Each number is 500 + 50 x the weight over its row's rms, rounded and kept within 0 to 999. Layers, rows and columns count from 0. Numbers have three digits each. The size before them is the row's rms in percent of the matrix's.

# layer 5 attention output, 96x192, rms 0.114, rows 51-95, columns 64-127
109:449516505425449472504532533506455481546431567497410411437504523500367566456411497513521492593616606496463458542400434426482505470561532500439516387488436449529502441451480587462511401539515435
095:497557496593381574451468505566487477575385515509425558416456499566496551511592595475578533463591427524489440470541514538475490520510573516500459504461470552538426439419506482504536518556477458
094:438532418494510611436431471520541509468573509448499470486479600499497479460433507595492526512510522525571553460487402494462518511453501594400472441411531524433399471509462516525472510439562569
092:463422570498410494455553541500541517593528492449509505483502506486504605471556501511580447507575471504458418489497598494487465451600516479489435467445434510590479439495449400431440492535521525
091:514467472437502573507505397540629560604562478565442488448481457442506445484493589557594513555466467527537598504490504526489616475563552572485495555525519520480521565518513515404562551425536541
102:459498649590568508448553565553455539404455549483459504518476558531440511536538569448570480506569554520494487587522613571540453475522528468466440511526386549452545544471548448468538459462470547
099:479448540571538523449570525548533399563632518590536487518489554437524533484487469567554424509462566429486452494458592503525461486471425530500527558539523480418545465551499457417413552499509465
100:492599498551534501524514521544462514537576532560475613506533536522554401510515496477520479577398508455577487537514451517583440549441539508530481514552498500563582519493410450483546527461485539
104:490551592472511472499476492504488519439515503499466593573513510516510497427436464399453615650646470550416485518517435542473475530485588534440593540516485492573422537466522535502450487418503472
099:484607517438443583493445608515539577498399507506475538522447570436476394453498514522413476509512466524491495473568457507484441434467515554491504629515475484481536500546419467551432523536539468
096:547487457562550605486460432505545571506474538518549445543464532532486430388471453468483437546440465509438535555523530574470584546383387534528481460421551494493480477509444493589516553447508506
097:509501483512614545468456466542498509544486500594458528637482367463593529497512423505402462406553510504498394492554477487465480489407501495483456456437529500523537500494433437429594527470503565
101:482480521541399561437534426453520513563510530521439470551486585506473426497537532529519372547399514546510520583564427516506472487509476529567532480557459414573567490499505606536436499447482453
103:469491446486532492562569404530431529516524520419405417479545561600510426409483518428616573505597518527528566477442505429423506532484488393506462499478494532478510478490440455538424574482350483
099:455545495472542446460540532511468450497400367423532409457520478502600491529588500572441444398474476455569491570535532465495535405541490515499640457522467495453534489519451599462457501605535512
105:509629437531617516504470557462464532524499598517495491445548561511465522505423366491433493561493585541463579525485477549526496410480531544495530538574405492538455542527484454485534428435427414
111:507481510447555478529459402485476482511589490544606495493550541535458474465504590475483446441546512543599605523384501461501469534503515528453417514518495437526477461491546559442458486555517529
102:368442501438433455397413523462443449498497536522431549510539500580571480575447448477424479406505533462522475469386490581452572475501434486552490543438516475475476537490413450490556563540563557
087:485589595501466510539491514539578430482553506466570372580537551488494468365530440414472440536539446423538519496502477488520471548385450545426449492523513552502490490556418496507532569526479525
097:505480493463515525399413473495551464423519455466518510516580387540440433435544542458489546536470575484512593516571478462390504501496550533428436502583553504554504540511570495476556415495546536
103:512547340493561494511457614411592463430611531487391507536541500465497422483487506452536470514457431519391505450489507548552536446484546492494506444564532484518522460497508504469599507548475524
099:490461630505385454577476481565441394442478519494521442583488442462480501367506434478397505496513487460518560441568404446431416505567495468523526531524567501558532457460473516541494605479492448
102:418449546465488464469479652524482487575441451425592439479475476507443425477461432544435537428467525572489532443506490527505472483477523460504528493572393495543653557514498453417482480443469401
104:485480425566461537449348431525520482509588502477527429549447483512432531516495466460445534466480573505564530486443452516532516483558487478512529480535547578503542473498439520475577478464464408
106:576426559447513435519498447529569552614681424488514513386437446520462470585536484412579525455512544472510536475437471563494461496501536485550596507481480507500435577451581514396496496473452427
094:451521524587456477515400571467566391477474347473531541493515543520476508491536399538465504471490496418541523571449470589489542549492504493530488575524441492564542541493587532519484399525584509
093:552383494539583532341570448410551441455470588576525448479484529526430521369509523519451499429562496478439398564486511578471500458453474482567509474541425478542564476454468431566527493492427471
096:459538415537501593384554488481467526538473463548500484457480488489544459549458562583472493520553448521506475404485476553542428480532480402553505506531526547492460498477443419475482522471401433
090:565453382496517540523480537555459481470547517435557437444504531510492528542540558454509425429466535535432526564497506436487554327524457456514558498437479497502529522517431503601607548615457503
105:558526508553446476457533486553456514456457545378546554389481428401464506530472486489490472444538529477401554566540527471455504534460450457375481524479543445625488489474559529463531506503506557
100:469513526402552564440578615623524464584607418457491511471465561511524526502505583529583511494505520427415510503536529460493534503517499546466445481416556447453495470443528527481474568543421552
103:542569480525430533530502548463537506551529568439455587402558537502560550508404479518415484525497491476417492528543544463583585520442456485535529547560610466487507502493491514590473571628542526
098:512513483472502536494471329442434411501463523402544583545506465568472514506560503425480569387481455522515547567506463458453533497443513445481573458481554464538487555386418547474483450396458518
105:633655512509627577473401536563403555455383482482507567431431507620476474455428563457510567518478537499472448530573534471434531518491570487481558485494529436516491435549593510563545403533458531
095:487447433519534491552514563661464540514464534507353583573495521470458563407506601449515484471449490496459485461546566496566580560468493526502459518503507435492523484513523430506439402539445547
106:485492472511330478504551471429453576453339536536566453557453373435486575412363495481485473491503555498513477524477432505528457415451500565446500533474567471470425459451441541500511651517462455
108:458356572546467526424472444544547504525476455546455557499490450380554465464429502493507482485529540558482416515457517497527480618516474436455544549492546496520477460409387433519492405440454457
123:454521488484527435552466503550558537521510494483544446537554555436422527593455553513387511509556589594485524498487467499490414417495460442471386488553534609537407520510553490459541472554497428
097:470540462470381576507400539585529465489405518534558515538575487593440507577525424444487568551521485602479399450522522531456524479527523474483513505462536490541447464484534526483558513459455464
107:485573498485514478477447506562494451513490499493445507422402486499484570500525455451496439522469504539540446437460547507559494483497525597580532423508513577501529486440526547474518487576543368
098:521375498411443343392484421496518449504461571472561557601587509478659580493439464484456452507439497446476507482511392510528542471483509478544486500482436441544487434523570554497538543529585483
098:522528545557554359471568360455481492392558429464444481533445602488409418409535423389550521410462561451428512482463553494435481512485495473495472461464513464402520513441458500530511621487418484
102:482482457517477514555505371434388528575492535520463514441500505376442558481480448419471471501584529535505520578490573519513458527549561505529498539464419583604508540520482523491523545509390487
088:433527536610485556541449475527430469506515358393526509603442510517417503537496514498432434443505502479446498505527387478469513432458505444477493514600557517518464618440505563475520447471453469
091:576574530543584505488503484619575539547556498419400451409522511440483465403456569420473459521590490509390512574463499522524367501455441507540463463517553483589497509443551461536525567507513530